From a checkpoint of a small transformer trained on Wikipedia.
Size: 11 layers, width 128, MLP 512 squared ReLU, vocabulary 1024, 2.3M parameters.
Training: 93M tokens, 11299 steps.
Each number is 500 + 50 x the weight over its row's rms, rounded and kept within 0 to 999. Layers, rows and columns count from 0. Numbers have three digits each. The size before them is the row's rms in percent of the matrix's.

# layer 8 MLP down, 128x512, rms 0.0841, rows 105-127, columns 64-127
104:554418433413502465483464495427496538501531457528475541453457457520475540497451513533503514561456578586479602472519458484508507580501489563442526515450473442459529513532529483494521529525473524
098:490414452515517418513455517527470476554400439539484506472459535541583507582528536525499454504469466397456383512493502615509501503446401500514526518539469570573519510481422580464561499484603508
096:547432501483466498450499520573602493480453549499433539548480472509509456300494496530480512514497534482532469540660463546487323576530462575627520516485546434503549529519490517511437534445437505
100:522357543381376490467575525490481489525455461484489371502507441447449510487483536453368502555460524484472509485531440468501517512393538456544462484508441483515404489541514512383502578495482500
107:456498517573550517551523541452473451563494511454464457446548500491532535598499435469501453453478506421508440517565465472506533463558450473507496431457507543440540452438499541505559438512529529
086:393490513541454396431535534466491511512439528500501528524473500532414477505431492550455446523498501465504510493553517545494535491460534543517447405393522415499430427551412544624538450420438404
112:444502503517467460459500573535484484496512452429507559553491467451497532543512493454518535463521432469537536530463448523582505376418495508524571471441524513520517494465454454490525496527433511
107:500621536470417516485500466487551549381492465505470457514568529518468479469450483454465431508526439433576496499475577590461309506505538463536463530494604491537453532480538473432495453346480532
107:512489524521462609407475494488436454521551515531500564425566581468405507542508537556480600419418475489604494490596579539503551485478367499527490525557512473538507576504490446555500483494551555
093:462480507474482320467576551455461576566567514552439465529487443595422571571511544520513426518510415476491512586520476614502548452483438493552518459524462594571504470528498493513484456460470497
101:515439527521498478502478533485504566523447522499437489566398560513495533376550447563471592573508479507484499556547451518555575492474496480475515482558401531518505512442485566457503470469508538
095:457521433522510471507457467553509536525538590506505588525558543587449491535535558528483559474492542513509593525546490533516535570564480552542384485513595471486492546506510526498502453543535501
102:577477515441518513517503492485491473599458487486477543462580475451457412451570553566414455442526457474520509465545525530543479504490549480603578509451557559469532458507589496481533595526518457
106:493545432567583529559583594589563501555532390496490464498439516458522436481595472339491501497390606458489436466546465497537464429455590487497479500474590443521511467500477452505511541478570555
098:527557520507547472490452443551527407527505577509462549553480439484462541497566494421519498529514497411458443532467466545446470480516472466433530409561485499539535551524445570527473486528450502
094:601498518512535512508498476522574566505495558545492580449566409538536455546481550373384573563435476418474502545422584582415471536492546564516552451466439529494493508498448519468483607510469633
099:516530606501530523568532492486556506436446512433474567522501488582545501515454532476502439449629568478534372479466383524526448481617544528476538440555545527567474560366476558414523486585549539
099:499575471562504506532552425490569515493474527562529544550450497538589453575501556460526413503432529573461593552541443498532543511623450471552515501580505519578435488574656537465518506486464574
099:384469474444436457512435554441550438553520478426388571419484517459569535425421551520492481534470428521486519655498499529516454519406534530531521522542468405484414525514522434407534496548494529
093:505468476526494506449500473520506620495527450476513537519543463523518529478519498507525466584480513550458583451554504516472492515420520449448530556524423488402523524517469430466475461512463513
096:462459501532548528501604454503430474522555475411466502488579547570455462554516485473556504468470360552524488439541508476522540395563484588530433542535433605520535495613575539535508469553482505
096:462488465435483427456515509477540482378515459510525477437457570475565521486502456457432360521530491433532419472437589536447450563468487481496547588454503456554454509519571470472519609550456509
109:442496535475476522485529479507469487526431469512609590540519552532581487563523558466495542417542475488481499517600388461485525512533552451597436445496605523580414437491489539518514442445540430